python train.py --num_hidden_layers=14 --hidden_size=512 --num_attention_heads=8 --num_key_value_heads=1 --head_dim=64 --intermediate_size=2048 --vocab_size=8192 --hidden_act="gelu" --norm="layernorm" --norm_place="pre" --norm_eps=1e-05 --positions="rope" --rope_theta=10000.0 --rope_fraction=1.0 --qk_norm=false --attn_scale=0.125 --bias="none" --tie_word_embeddings=true --parallel_block=true --extras=["capped logits"] --init="normal" --init_std_qkv=0.0276 --init_std_o=0.0 --init_std_up=0.0276 --init_std_down=0.0 --optimizer="soap_variant" --learning_rate=0.00187 --beta1=0.95 --beta2=0.95 --weight_decay=0.1 --lr_head=0.00732 --max_grad_norm=2.0 --warmup_steps=200 --schedule="wsd" --decay_fraction=0.861 --decay_shape="linear" --final_lr_fraction=0.0 --batch_tokens=131072 --max_seq_len=1024 --doc_mask=true --train_tokens=568500000 --max_steps=4338 --dataset="wikipedia_en"
Each number is 500 + 50 x the weight over its row's rms, rounded and kept within 0 to 999. Layers, rows and columns count from 0. Numbers have three digits each. The size before them is the row's rms in percent of the matrix's.

# layer 4 attention query, 512x512, rms 0.059, rows 42-53,106-117,169-181,233-244,297-308,361-372,425-436,489-500, columns 128-255
110:515419486498486501558489536457500512513468473581456483426504535495526444534451505497500500546457580466513509589487555459534531543541433481489521486520489519457533553597397572537566557527442465509494424479551506417522496416544498476505436458551473439564487509507520463543566557409526469485438556551532455509506541537432533525465450485441400447393476470519496430509565503525528457441528
101:573499437470474506469592564569483497559516518479549528575473507474399462491507468603459447477514463465576591428537479478532482534480498466381470485498443496551566495428587459411535527410518568514478417465513419448582514474406372510528436519522588444518423500480367513564472454556479521544529499559521536435538445409479591567517456473444576586475557514561439452448507539476482536492524
106:487457401470506493435501439581462592502497441540453533502543518555491504486577512553482485533585575538490488494428477415473463474537524492448484551554532434568480576501480537451493505436436539509456436527507526412432587529476494512446524500510507535597418544569451397485500533590585506458502421467411495555478457524451420513505469507529501543463531554476427500504500478452548425502526
102:559450506509527527494494512486577545511404450445581485462451500451495429585560529579518503484462457555478537547533480541488581546642476487468516487573492440533489523543517494449509566475444571539525522515426462562484504527467538411459449522498490571509509551482555492487424618542471569534574522468423517520536607619498454494563549496583476399418548469525581406561568500403547521568435
100:558480545474498487523461388533417461601471587548496496466509477558473566543432493348493530482457506449455503513435516452547473452439476531474477454388406503398497488521572574510446425485543523529483532462484481398434486541514569510510497582489507577459527457509518448483580452459525486516455489415492542494475465525333509462481405552568606572483506505438497449502465470517441473544489
097:410504393491499562521522552470519443451461471495475485374513530521491482615487539468386430537496491478488470555539530419398481602469455576504412439508466466545470511440470476539450561572501570589451472557513487437476439547542511575491548489457463503376527625585485455461476523568536458500495589432468522499491512516490428419507508532465479479547520571497534537541510447520593470511506
105:474461519467450494559549456509505542557510467555504543451513489445520598477527408375637469527500559469495461467474505480440480406559528502517408564507511475458442451534441532566406489543529495426496427441480409438520436489503468578489481400599559429503604356478464549519498533442528567558494585416519558511387541488477427492496476470468455447442571563473529528509583561499525496547515
098:472545556441356624486549517546522560607532500524520444514474479516481529488438518504522455402522520456475506432501473565397429568447456497425497526514449498375482521462539422462513493530467420468414560502516572565501527610528489583554516524508558488530526546463545533445507471528483505565524489527509493498461523454475554483527556517431523534511534532508396444407461537557477499417491
100:503517515480507593516510518527470482584537490492450614426470567578579551474496474629457515403473501447554415525430485449448469480540465504469603517452497526441519490481531475528520470568507634550480623559451645446497542501457481513517554536514394583459416541530457526566440419526506509505475445537544441518574556386472463469505468525539549514448475512540582578439546601476579438468496
101:556479528465485545571501560486510511552567512473547496476522519447459480529509508495517392495556514547444450527588508565497570466586490485444466512555495495515540481495550493430450542454501605469502506506558512479508627502459544479495468479508499482526542549442504519574476462500504523427554460496543473478527494521497536445451508468562525498427547442538526567476537513415520522583482
097:520578589420520617493470480508526529555494496499560396547497451526526464475499507531622518527479517520555461490542559457565522500535621595417480619523489532569411530482443537475554524477511553458469437543482510534465500460438395518494522494505520515475456493493498448448496508604510475516498463433454475508441578491378441490499571513561555476442555533407514557535490410432478511471550
097:548496491560583477543489493582510480408388507543422504496456571495522514398562473549486521531550539425493570452523483505524450487493573541566559507475551435489420382473536506446489480551603497479624452442457549538531457539476453451522548576545391500511475446454504550506488465478446544514520499499471456508481540473505440353552557544473553540550526427445457466480461451430589460480550
094:464531425406516505453474538452545473523531581486488520558508513501396548501522567534496442564448455474444579469488499441412483555575512591471462507532484517611572477502491495509512523551493443439476523516553538424454572568535527527532547595490550536539596531504404440512457539492571486420476511484484505512490443535464479542475447468525484439465494510467482489467426542523480646562510
089:525613507444547493499374524449531512535498500526445479460558495479474464451618428496420484462499495549613475482468586438464494459440513486492420467509418531580458519560514561474549493487523560511594525612521518422534508431597524569556458568491536427566544500503573523538535450521546557389468455471368465613474492475561462578559515471568460432457505482484538449642525525479393480468565
095:496480477594477487390545520490391580538495435531574503490445509547451529518543451491468537343629617426491485564497492511531522513520468486487501554508401572460580547554531478477515501501511462512539494607549539517572431560523519502468498576552511487500469491447489600516568563475445482490520374522473530383500560443584540468510415602530415594530540523543463521558540559591553414588465
096:472489482566476543495465508547478520516530433461516486460544541572541521478492614454517558463447574561560465480537594511557511487511449514556489506445502521593425570510545494492511511361479497536543484433499462560510446460507431536492527400466473514483508496597438404395542550532492464463513541488567499444493565539599405465518494481503554510515461501508501564519507471488561484389488
100:462536526463471534506432623504445480469428426611493482454500516662525517431556464489520452526559522419544495507386502519493454470496484493471531548492534484471541446487509568418512444499462467459515488560477402431600474469501514475530522463588512562534433560545493457458414423497435503441556529432510484551524535570564550468508441540494552558516478463537564442518521464517508468395497
104:453454470529511473520531385497489511463525604465384509487480424420485494491494511531543452467491570472537488490455486425489478500549562518461490540502489573550541473494458449505512516601439547494537501569530471508506449538467553468502591551431472585475465531464498499515574503479530498480620512517462532579497524535468587464545564560419472515530521478502447500454485460486541519524497
097:469432584430491468531448517490479526512537587592363463402460529583537447507475532509483530556439539499476484514503483544462481479530507556446490506467510473610500485459485508494503610533477478581491486483578468469509556509496524556508482483561557495519445409483534519471473453432514537497525514516514565428545481455573455550503543562574514529591552438521467488493517427551497541458513
105:474516380495448531477542504517532550586455487451558471525487540522558516467498435518507542545558517525528480451657538539422458517452510501497527528587488490431482429511539510428498498449493513357562425505537520447509492471526579537540558536571465433530500412497547463509455492534349565514577490545644398487522598451485469546508415516512468516563431506437558560474489492462547416498522
113:565498529424472594550463507569488506425518595577514430500534603535537462485504424581481432481423497394688519462439521565562521519452463473460449567507483492541412476545507501555590478478503536539536490497436402465437532514573596498466494445535495543555477512574469472445521463553483450543498499571467551434541570485451449546447544452518571479575477476440535499461446479489459475453537
111:460550481475459569478467512508456470508535500455464539445435550425453451495554494501495472556401554537520508529485527503425520394537458456483563472448520461501533466407518493589488478434529524500603401588431494475461632515501623494504455471553499508480549441585458502472433467476607567447451499567438481484485574502459513482468493575489622551481477426546459488497466432495529493566498
112:489476497566463486526608567597559511436498506482505462607517456443598487536508546535554440386467473443553481467461516599529488557402578523486457589509441479485575499554414451578434534455414487528492496428569489508511527465524595479490566512412461481489446564514513561376433563552487489574470466467542484472543558374453463531445416495550456390572485520527517436500506393404532462495472
094:489490642412410476465521493491517496515526472480506479508533540561683459446506576496424403474553504507432376533445486492485463461474465504529515650542538572509533451444465412535492513482433474455467551509463425525497578485493562443476509457463602484481537468520520557563502540478518524440464532494569500490524528603520517494587452463520467499461576555519477430606558491408462690451522
091:471524498402510551407592446495545567543496491502511518462474522460574517473522440455545485526573515519541521519490564445482621549451470467528456487487463453377516544539486514491469510487460442484513542500410508459456494555465519524522518568534515629479471604602442473419525415399587446471454568589502426495512545482447466405452448557520517556538408398376470485530545539379419477447437
100:456452494471567449417493499474530553465508561582508568531465482465561512510476468571422468435513517424659479521483600432375508579519454453452483454541506469453567517500518537464448630475479556506397521503542561448449500570532598457513512483494529578519394534554597520532421544425447462475506592561498381575501460495476454482445453539433464572517524423409469366585517540534434495507564
089:518467510463576467586470519491522450498391513581500500554538455483473488415491529544469554510524535493518471480497482443474417489495461552513511468485451465483582498459489527468361518515424500476437480473524485480453467495506494518508502536481575510584507475500514525462487547514412599542514513550371447436602493515543560480507535562413557494496572502417445419589560459493491526454554
097:523545517431469572441604480526516488541435536501493432522484553521517476428492602471498479534545532454460423454615518513498510459556413469492433498505493475522514523515514458476513567605417456453440526578497519539525540501477478390487563438614506504483416554529526485449459433554434512496498565570451488621541479493458513460499457519492562451412579545504531476489546543500587539486495
101:389556572496552535487506488371563476564415443386465551503460386501524498512493500535468533522431458468502561604479487395508494583568476520500454559488437509447525562459529428514470556501525551616498463504505509489457537524454487444494475424565423592563419539493449418452489508546493477520488524464529477541460517576512454542477560513472496475388438568545584362518437426521448548522533
109:524459522613426442464532449476476487580515584483501528420508534511562545505404480429507482534490525445390609501506439540524495529456451540626504498528485507535478485511472482539484472437389455522484578414536519445498545493532524570522425540457522494501524565488466524507511497426533543457470526472458478417571511557520558515489536516417557475419571545462473327608533538512551478458430
094:474480440584508552466533555426628532498530474494404506518548533492413483526447416415504491522507510461503508450502491500387505578552548493492451422516534425503503488495551562560470576422417494458520436525462442407477478497491481552494498491473528497518532551419458471480430541401470593459518529544463468450384507492453555530455435542469464551418468531515489427433499480570567518570566
104:475491504428534508524473525526539508549478542482377430454533575486516440493537405429525499466565472472486532587436530460502466413469425645482454504521506473471536516525510591469435536567507568524403445474529440516493530391592465440479551423437493457510515456484496500568472453496494517488477476530499458614375509432551452490475428505508517507539496512517448527528489466515479528469477
117:504552440544439499418505457447472491518497584465467448549436493522526568431415554478517510484533490522585493557558524571612536462528468501541544536481624506396532493440550464432546419512473544472517522521513638467450523491444476535542450497437539503457555537482460491472453398444523461480516434538555433496489550431423423447486533504541503530510413518624576578442394522447508445377453
118:446520515424546531565579542472473534542453491503487485498431443525559523386533574504557472451495534496490537456536447499450572489432483433513553545482467552539516478512543452485569375453480579426600499529470518539566500517492502514574563444538506452537518588559538538522570453611472471491597580579593450496599577426479515519507504441659582451628554473510431493477443517550500398532573
112:569563403447426463478455463566542535443459522502514439449487466497409604551520566488475477511473472580579516438539527605507494427490504613453431539508493483491336355471565507460483471497427562444597537580529596515382506440509510513489467475546489507408586555506505512522538518509556560506509519494493556468475566563437524499489481491530480535499512554529527510503453515516511409550511
106:552517522479505474490513547560437459510488495494492440559463482535453480506466628549504502599506573531536512481509541554529506571459576533528430496386577585562479557454466474534585520395466549501539568530539538569559506480585555578430473465558568446452490498534482599490527581470521425538567522474495525456589535407438385483431446541590527484476438461556545438450530405509459519420558
119:519458566517423391443481542472558505533532444509586504461472544514484568531390496482524489496500448529490490517468476505514549411477508530494515491524623475547462515483569543594516484497448485452466560483488474489555588516459482487542417461438465486501481483513469519496585450477514468422532529455500533487517533565508495564457541442504420579488536470510534490530478499464493540474509
105:486496596472574578475508517458552554501428544427514481461507531408541494549446598621496510416511478493489514505550572507461471465463478424469531557457439501526519483495484399490522457508488525497452505538558481486452512594565525530421561512543417505435456547526534552541519470565402462376511519567535469434489507532452500632478418508492587413470463407475512484558477437503472540417522
108:449508589442424507495512570521547484534486602549396453514489531473514462563552415517435518532540447546498502519474553489483504491433486519453490571564442471525578419569443421450450563499485500522535597510490547531448471489526452613511483581490541557548478504542500568505462489561451531464452569443528465554492449486577521449470415444503513473453549528461489479499571532509524554522469
111:543517456469484501479419480494545471445524534543477516488582517487527563400553524549388453478579517479464487480491493389492469485395499572462480518550485466588554533439463442530469522556473635488488407547507454415526601516504404541546485543539493574435467532515520484516446563559478418443512506521504459552474512517484559654439449504379449510458459552489520415489437485425563519452518
107:526414484501515434414475468491547509439572454583547494490379509462426534404450461527579538374620537525563452512467445506478496536546553462480583485495533536482532522457423462471522589432531538522513472466441517477513538501455472485472490559429473382504441513568478550516430563475498548467566482493508464538496658490467498451573524579547482568442475547605479490497491517495525399478500
111:427443543471511475526439524518452414508363485483518550540525448503523458573469611413476552472479549552456465427521454463514493453553514571574491424530549507420454522557604480482528594544475573587519488454468499573520516532531535468348536479509466510521488479583466512481565498561469486505532505470462545535542542504472567433580427439437486480499555427443537515439520543492433539520416
107:587578545519478578479514502589496574441485537560499572518542429446486438440429381520443480474558476434538533570525478579518442533508581469558442524494430600504424452436408487521526481533560479483494400513543482632539507485390539516328566475473445487434475433605520444574527515547503440553476493537565487575541540484531485529490424489455509552488560501501490484533572541491541508496558
096:470554362613570508462503475446446478557475545527453532412498525458513450459491507557548520402544484450509541451438472520485527575601542477497532477604507478496521514581507538491517583556404439508549524444445594474478529457537482507461514545487498513557444471497527503531557555484517552507471521610547419512575471559610512545478493502487502522539535558570457511428488542469582442583473
104:474507522556539558488444564486571480476457523503438580518610586585428474518469503399497482472397460539447565509546434479563531492534460525502505539467481447489486466522457557452529593449445498580607547438476535480565574520517440514506572451532575532557528482522518500525485477355566629491559490474457575500510566542542578468480539495547455501422533564602522503471558548548501533459587
095:468470500471459478532477482510412488521436455470553547500463468501536511458563513605474562482492442478515527472550455544370425529517464551530490530545485457467384486518574519464397493466461445471495471504583472470536491549466486539493511516430522538498481480481523502478467553487490498537561451573515517426468489513552501476464496450520320496533517469467446496433443426581423452419539
110:538500469398455491495499460474492491573472531505533438571449543494555451470476468591530596473514458544518517476405511588549510519495487502528379494507486553583469485466542528548459486512432460501495479476496504535460527632508507556500523471498542426414510419548454559571431469489476439423451410552527563484580497420478445472493464572434534417624528556583526487458521452511499419473544
100:428490551465498404493561494489488463543472530438532500550536503443510522597489511552509553471386485566576448529545472497488582424552518414454498506561576382380486530525488463465539557501481491535491474521533527604493481484413442490547505483471573477481532540571552476514571525483479425463485537499467472488517625424501440444506458534472537554553453513511530574588425564437425513472510
101:512532488541612528478531511415539568507492516587578499535547496539561463486478493526538538462564523555569415427465499447498506516508539517457511562544522448510621514521471564520486482505595517603518526569478552407408548348344538489513532527603449537564456513499467478344502458478503552542563495506470462438539543476487557490513442557595455574572467408593471403496481378473551448553512
094:523486449497506482556578507521544457446485444578473502599532521459495439461428453521516488518454375431572491498507584449518522421462509506400493476479441471522461465486510441507512530490459555459514470504530375555508511492538465442512558510491424440523405550474539519532446502475542554427571528551477464385547586523528568540531516448484550470554514547540439528541445441535442531547462
090:496570604529459550528485528502437581594463536503528461556490489533451434547420548533519434543556476408599623438500481456422558546481518547467522494474566468622412531515504497511658593485474453520503454511568543571479459514594547475481505440449490490524550502470548518575507468550496538505560496520526534533505455506483580456503568444594428548532510512502486480546475513438428493526550
081:564404513565555423488540523559459505515525523548418449500565509578499541415564510542585559485509465470475484423505511515494500479493472426548521520495521566476447545451441536514540597531513527478545520493465471523492507484472496495453427499483534530512519506412484434507423485613506470432514508507532489545477550506459515675636481567494576530632575502530488340415574542465488493543518
095:404414500382510575492519490491487454497534530433453505492525450472544611480555444553504409501454520443586589532502507488565417525490569409483515474489452457485453480555505505432515551510484512448425531431503508514518521431424455489536437541385466454498479500579373423542438499479579555509460453507513445555584486576518426501489526514510573521521510425457499437480492466460447543470496
090:486537484470566542590490526518456504449556592519546482522497498527522463576440558506544473465499478503470415476478443510490485378522512498605510464501499421582513474522550473511504466502567567496448479528459493490395505505518487490511569478510421532482531474497559556543493611538554513464475524482530590420501562619462483474494461471490546518584529503488538493496447560596495516395482
096:466425478514537490520491547602552519591570556495566532508514442443610577523624505562545432451557540521530481486512434437485361632456485477523414523460471605541574570513455531551430502489514535504491429481566422437558443548501493549499517521593544545467474460473515449421517537531527436543476427490513512550561461527578502543488488482540511530543449466519572534481471537423560453421482
099:369431454419475580531426511505546501488549486493456523488465431468567572550564587457404460422425641551563497543471404470513431478599465540439486523466450502463533552471485518510456458483561506509504585511558565455500613520418623493562527498504479434547478548537510501488473503487502619456435403507438597499578511492525525520464416446443431477478540480415522510482473501502550529505486
089:514481446541556532513543547405519596538388509553498548488529513550474557506562458419501551501464434434583520424514605578477475613490429605498568489443469489501536560558502557561444518500504521531467499530503537526551399498517459493493568497462559455454440616446499607502466494519463525567509491445452579511544499568495476507567480540532393486508491512504556542435599513393476495605522
088:582518606489534479440490435475580393506413461514498504493529516395534484482496463485491525567516533443575524443517551527499570532484483573425463428563509477468547522478432497575457474547531387468535554475507483490558494439544509442579550354498521469536537539511493513467564362547427461483424530518441552523442481444527579484480510502521480534532365497637430459554552498580467500491581
088:521429551604583450428546522506477558469496416541442539458478481589533525481519425423503452501558462490488509490507427479446511452515501584528545466512459528431396494410515456470467454480468455527515508575549485527487502561507451566557524443491535533497494472455384505522581485465491489500608534536548470500501458556486468580544501538542524456453529403469545462484589530513472476534501
095:403471420576552513453558439471509494546531418487507575458526442555434478482441496484509483473506527603573456608565455466453505500521455534453504498497430540462525494546572488517585515431622430511539510470423482386440489419515503487557592450551506489531517526524460451529437553557527533474498525499568465554507482481573541487458449475490523468491557479414431455365530528420476493491489
089:488517503460595489566465481487563526411446490504490494555432458479544461498485600455499442450447487516575478497518544485560466398561535451560562513525456450585454558497605510536383372519474485483547477505556447542553445388530517505460505483513533522478564405557515421517551469424506462448526538515470543472524421531460534492563539463489454553490494392449560435483520548568408513542541
093:449449470501532544534481468536464510446522396447542470488431529477526531475550449565468488487562508513531497598536471556482538535498545400502463590470467510432525501540545438516539537507481476480381436475434487588405527498436561395505464506495471471480461476473560444500485487569520536459527488542599462502446457498513539519506541428508472480553494463542495528481424444483550613449615
096:428431541499466517454366581491542471484436544523444563515544466532566429542497473471499463582570453497487523416565556460448532480526459419497449508459464552403603531541469537461529510526452490498567550559439513485431522357497500416491493503585555522501484510446436543474444527479539519456462551443496480518502544552543544620488468568475506506505436461491399453516519483494548502446593
102:531484591458457440505528453466430537510444540571485470473435538485441458488509550524485496446491464524560506525530486515422451499401437581491557412450535532582503566522424500442417486504465464471440456475560544425455553556511615438504534489539498531580528525474487496504547432557523634553535465486509496510513529530567550500467480464472523434589530495444537536576538454513484519514553
095:524566521476508518535473532495506502512486519533576493572546551473504562519420514510494493471555500393495567532508504576463563475462484438498515454529503569482504481551474407505575470551513454589554570475457487615456515534486450497548431468499540558584433528543527514471564512524455470429603462461552372519500537372493489434514520517526517442512539579518536530458527456528513491519494
098:462482346570529506517518588520607447528534429463626524491552495376556510490467491505501463545550567455536491453525493477490526496465495510443539531441461538425553537516431545482484545487439591408478541593482441376441506482467587532558536517522522477477495486535464400514485577473493574504494607515491488517429573404545485527484549480462537489444558569490534503505424469459479516505429
115:500440535516572512487514476536621517467473496490557464495526518543465397500436492522407465416500504437503459562394450569550480453576530494466468556530552562500443434493476456488462434452407533502573466524473498601531528564436447557515512468481573532432428615561494549504484601473509468535516588502447458463507433609616403499546491465468514465518501534415485393476532490342478447457446
093:469548531540500549589451480413459507539517496562506561528532464438409481473474433479516558582527459412504535436532494542448444457483410515560441599582475544548559509442605564450527490542506614525469491542554554632454513510479493507510457460496509543392452546478483562473549471537495529531532516492508368450445453528499475504430530496466521473545529536593560551442598648565453501530472
104:467444471563407549503438528457545586483499453556448505482419475448555503515436539492503486535513447476500407469519528471402519546434458478478568627396483520478593507451635445522404568392511507510415551460503535459470373499536502518458420455493498547484499474450528482477493465498470540453466529422474517565551465549481437449457507546527469468528448496452539557574502511567464384505401
097:539531507510518560430480406457475505494493540567495501539425472388521538537419501474491519396578470454559540571400569509478462548487546509539477545490415453478509494480527439460550537486520530464602482569550571491501553521508517555544527448567439495444505478546585422418462495453486559542550496572459476460457559522449496598555532506444415589528474570544551522417395447532478425477411
110:560471511497453555590503535495554470487552525542462461596436506554581503517483542519512478484619490467481554505519450525514481564543487523528518640574512532473497521487540444563521390448463586458557535536500537534439520489493573562450543459444516475414388542579543513448519512492483417466580493655499454400530507369473412511518490460442577449565492527568518501503500533506458423482577
115:453571456470451471446548409494517493472484533514538502514551528362528472631405566501593495521419610618494476471566407482438480492481456433481650482503514576567489493520451472478499544484486447518508502485389589506440527542497594439495467435503527500504511451607468483524546518426487453436556484457531462606448556512386483510530452564574544532561547500543546457501516496492590344446480
110:547529567518467501532634494548453510557520562507527570596480490530554568463545471506500435497431593522596569441462451499496454422562370563508365560470523464498498516480477457605672464407498548491464471485609454480525468422498562480461454460530449486539496492486532621434526475568488526473497545525572405475593537508452514483491442469539407502525547475500534518542537462455459459505537
090:456489505470583520563543525526502459513426609549501528539499535550534489471447527583439499484555523482506521507504474462518528507503502483469513561479497611562498462522547502486456460499449519475390612602454441464485475565496581449518471510535522511583444490532532494525503493510499517452482401480449448399537501521453472450616439507461516455473531427505509523557379531510486670505538
091:452551537575534561471366558602491560416455496544469515476562544483458475538426435506497499424542448531371451415506510445568553523513449517442462495572390536502541467551502442462538535500440460505496638533534606436523494460531587497572528463596480429549493568567486598541482517520513510459541529558570427495461444491494539460444409549559479494578490473520540481518575523488525547523490
087:496537491506544518415433537490521492390524491589450490395576394457560510563421542543519539544553548445490519370539499464533601549520514556425463397513438492456400500600495467511544514531398556560499503468501494437427458487511479513498516548597501500459535542629505525563438552607471505533522596540592504486546529569491514477501506572421408503472544449496538467536554549542540574556533
094:479450422512568582591477483509442362511434499541519467596593448488541414568481548519476392488547451485624448454414509526463469542456529496541507539471534444439518499510550518453437571494497510478474526542519523532525645492486533493517395389556475526460528520541425524475566463565507491546543404459514549515491535463559518468518430544474680506474561442489457490552518552559468514519510
093:439559544503547515468513490491474485549494489534469534474482477457544486533446445528469516491360573474386481521476449433501420532559483484552461520556473417546560509332511562478423559517411475404476613573480490527514470591532477480483572517482482464555613483457518558504554493535441436475448504499506455428435576562501494480497496512506569480513540453410444461525484466456429641564473
093:459483529527530545522592386489467521565520421511502568549440553580432559452471501477452439461571536564546524537568597512580493460509476571497548523432431453543497441479472426503502601510480532450455452508478500526506535437499480566485474473426545513469510576449551406415583486498515437549533519518536484462534491528547509457522475487437589612621548434490485421526524506504511508451474
091:478406496430542568559493490529574526478469518468506457474466513520551492454477547578473513464620515548481478497429427546432504458519485427424454523475497605519486534510530543558403599477463434453523504470472564473459495556566563481436497555476484531509448524521513455496501445458468515526444413434458527459508518459607537387416427502528562445437559545537537530448459398539500497547475
095:459454663571394549504507464485446563442537546467452509496528460522468522465583569510484557547467426575565535615490485514460593513523499476493569503543450439579470564472483555510497519546447529524494517532590551512517545573545463532423461560460579518497501561502520571394530455461536558444512527569451528521550528514484496482519493450505478506481473497402546526423577467501449454511490
083:549527484381452477465478475521486554515465488560460460570384506513490538477586594574498527507528579505464504498522477415605491510470489451487540442523498568497430536498563430509493437441418543432467515465387455555566593438499517536529505372442534451469636379518477518551571522487556460578484441535616458471540563500491520519501473540553463539495505573515513565508617471535520447559480
090:464482467483516518516571475523519567637545585496504499541439481519511439446450569498560475480501519572575420460505541510534458520508572522548547557534459485463496441539566436463411545428496521495461502559470514510493404466532445545539488414499569526469368458533520503569496518596494509432513440465444446427433617502403508485486473486526511481532455528577530512499431513590546509520425
095:488548478473536546495406428539460526612354531518430444496508433550559519583504520560562510512547630500481522520512521544524521402468501512506417519537540438577423521567462490567561376501473514513486496386591506484529518461556425593477568466540513611416582508539533526517464532534658503488510571415428525456457574493567522514501491469526523472470465486552477567520498512524535510522401
091:515424508459504496583563530566564519482586436506541455624467473443501590415335484644568466480436524540546473532514451456470464512544487544440617571515531494452546520433466441486439419541426491477500541488577475550577577525450475589543492438455524542477462543504504477522515550537383453473531477526489458461525457616413525472468467443491437532483528548488560532559505433531581519659622
099:449472429494556458457607514448516521482456500449547475564477479423548568432519511528512530478554460493482554509494500515476449620559494482480477582586507533477441423501479535478385569465428595535495469344507553521518539479479487487485443502549461503492507590528498517455496469524412453469666504472560493565534553436410526477511487466516522441478469561483488575441487460491522501480510
108:482427457455586460477541510514474522475495465539623527474445549415562491493510592451512557552547498479513469514415616450476491568524422447513507514510432496350606475491393429499475592452405462475448480505597460514492500542554510535560505544558474524520412408367505525557449568402489523466549451512507371520562506470507551481398477489498534489485509564382501473524525527516513499585443
099:463456444513505560576488525405498526435553460464385510526543419493517464523478576465443520394482500524508512506473467437428462479505445565486477464546429468520553523491492483452419552476506455654439487371474433415468564550456458485553595537444493530531489540461427395545474436600468505488543512455457486580434515510471403488538479542520556537496508437506539440554529496507574491432626
102:387495436531392527482555512572511494542452358473521484589500522517504483433423538482599590389559531413498595513504465580576421618580481536527521484556520541507462484515546469483509501474420443428526497505485428511488534523527489548461481570512492549522490545520555437478543470538481434423478478476507499482483465480454431484419501623501473518538518535500479484604397517449500455438503
109:490435574490609578600467513469542455539430394456550572496550494491519513452505518513548459549527406541547425585498504530442382465552520484505577508533448501393537540521536548464512500480575557532531478551431574588506616526502474407453516488427427484560515374451521582491482523590485482472549433518425446483435513554573581474474495424505432446402503511592536511501496505474409436535537
109:570466489492479483549474514496564462527499552455475466483524506443508463574480559441503573491502555478437451484452612430446543515473444519541527542427447416516448455536461579577474504442492541513556584460503566577525454458472436502430513525430540542556572541433568589433466463395489505468453446525483567403569488536428574452590469447488488610460463503478524421389508477560481459438500
111:525462369548547470435486491430507573410541554530481452470467523474517527574531529565446409547454524515482494441474528455467472497550500588514449508535541477534551541542539484481520564481410524448494522566580479435440519569503434572439445539555524543412474415475527412505519516440465545462508528550380443519507438457481525586472454523488408474462457583470470526444428568439527606476522
119:397501481535559454563524494491587491419533538490421586499524494431583523501514547590526394574516457519508518534490557402619425452457441549469519560505491482519581472439493500547588529490446552449447476519388511469470446562543515527474503509528523505476510487468519499610598528607522525519413505532517399459453498539546492519546473510476454481458529536414522469477484522474537492516394
103:468525550517449548510612407437489506516376471493568483475440514513578525443453457562570424490566447480557530484472477630533557496530455532486497502549475466479485430469457446441446436469470438525511527400554605485575495538577541574524444484523529486475519551533435579535495397499449516546600591563476536501491582507487525480414466522506505580581521478517557468468498500467477495518538
104:482481422488514491517485494464515543513522544504457471465446495495480572472371508574521548470544419515628547555448546532452397452438491489477546500550482478475478476406539477530498436544409593472497571473495573530470534644500558520516510416492481513472486517427445535503409502536488469523511516502519534490467561454436466544432488516494439422447512525495518512418464491502439427454481
100:490478413438437498440519522493462496496578627426410473453491430471520580590470509497489512520504524557556470432623512525407510591498482538492495397404538533476453474398523424501524569496571603461503547492506492576523551473484450498462454420509483505478544482451510455519455614527482444387453441516521513493512533545504552458484511443427475501513458492619432528462468555411521554515488
107:592510510558497415488506531507449526445572464572634434570449541618488546481483571593540564463548519506574412437526509540502553522411517509561325522529563461543499523441545471478526457487498535502510477461465543548491596414446507479495450505503516488451406509525513474466508526570472428524558378521544529521512471541401549499503514511589546438479543480443495480508520438462477512518565
# layer 4 attention key, 64x512, rms 0.0525, rows 41-52, columns 128-255
097:526450532566519509429506472483471575473588547528466496488512457503558558516395531486536514540464540532489464503588433571445538505546595484544532446528505517420428491485494558542498563577526465464462499588455580456507489438459581545509427536510489466509493533499518530452455527470622414507465469409475697576447507504548406448605536600514507465447538493474518524494567435495488536538476
106:402490515474560576455505529448499496575581461454469472543490492402566587511485444440418620453558485487418436519469502648505549441549509415489518409499544533537446442509584542441397461470594506427488458482523451565484442467518538538489437568500525517567523503486551507493530524509489488563504572488527438471429451463495561480418524555432489508512511485489481473560432543503503464511510
097:560484510526516443509605442469442546461434532437533406511563503523468620520432536468467474546508472599524524500423406400498457541474481514561504530557475522562458501456509534438523478499524522501507498541468576533513447448496444541541455512535531497501528408406518589522589572516383563524455506428461567468486420483423461464563522602519542493548547435616471518488446476465408499441515
102:512534502501504480497484552532515553460534499498502604507466493507543566542407435495458507518605466524509431508450493569431570504408605519490495503438540540549501514503470540528452467621575487472497485492522446547499437460651565499629474460618492499473565546444577572500550454495585457580541535491614507528498538467423574412537505504484467448506537530552499454439490507446449525596461
103:508544473496515564419543419507509567465550445525530519504532464552448499429501502425511585547524493403482484446458566443510483521540509523490432471485426612481527543546517468472419579521566586506399459554632545445504511476521461502532513455448466441512526542561424417520551449466459604502453525489548460465549541445547548450590538511453531471467480551458520507463538516401561459527544
100:536472542506539491558562585533515417470444508518561579422562481513489395457471467479463496591564479498526517564536519554491434509475450511462493507442609471468520481525519497461552471629445537495525560514431456446579579513570608486532544525556468422539493533568453495510528515436464511496494506520444441471529451495453474627459516477352414453500552549480530442536496556466517463495517
110:514506551528474527459460469492433485470448571464501499506506622448456562410534387465564511451559569483399525436537536430492560514476422506546551403524440438568493543468580530517510394523466438419471432504582497496445440518574586460590556581531475564477540487526407479522493487456462522453415456497447505628424452577439462451548480530538489501432525559506404470494513495558455462434453
108:496462453528485451493428518543589517483497450451430510484558576517466452547426433459495534530459500507429503474433414487433443518489504526576491475571578591497434496503378449495487492452536566563448500472597527552473516516452577443407456508566546475554640553540470575511447479392485552503491498538457536498538519455555464604491555519454454566552513491450499536504465569480492541458496
111:476547374477433532480450464563561543573594490543459466450450478555483498509535519595474545500567503506563485498503589500490597503478526496502585554485501439531496460532608510416573532458410485427544512531479528525553505527449495484433602471504568469460542501529525451458509502460487445480475436485519511526538600538464447580523479504529444550502546502535528534581500485441541554484483
108:649494472461437468477487602531461406400629600546563502562517472440406474515535443513551437465455418531529479488458506544617490580523552428550387603454434572653491491504443513566522498482533544604579388548537512623480500512469509505490494461524547481551553514528462564472441492453525504426481440495436517504651472511489428558487539427536486461535473617477577528420505492415563490415559
103:551489531480507483427463501502575397457553556547542579445397489403520546515513487463504546511496505494433458572536476539458521432524513470515492534500487481466444550488551537456439535489477503509597512543525487489505587502596507489524432531473405521513469463568555518484541439489526503511530555534434493508475545563491478466549540527450581422523447537505504471524516406516479472458508
105:493469480520473459539572594565533600493495522480503493474537411543541480443411498484464478510500524600565505536519503483542379508555460502491444554470409597467574502469465489495532556461498440526459600441490459516578507483527548533495487477506517483549372548508453509567408565515554473574509567583530536447640504392438431469461428559521435442474485543569574485508445572495521377461444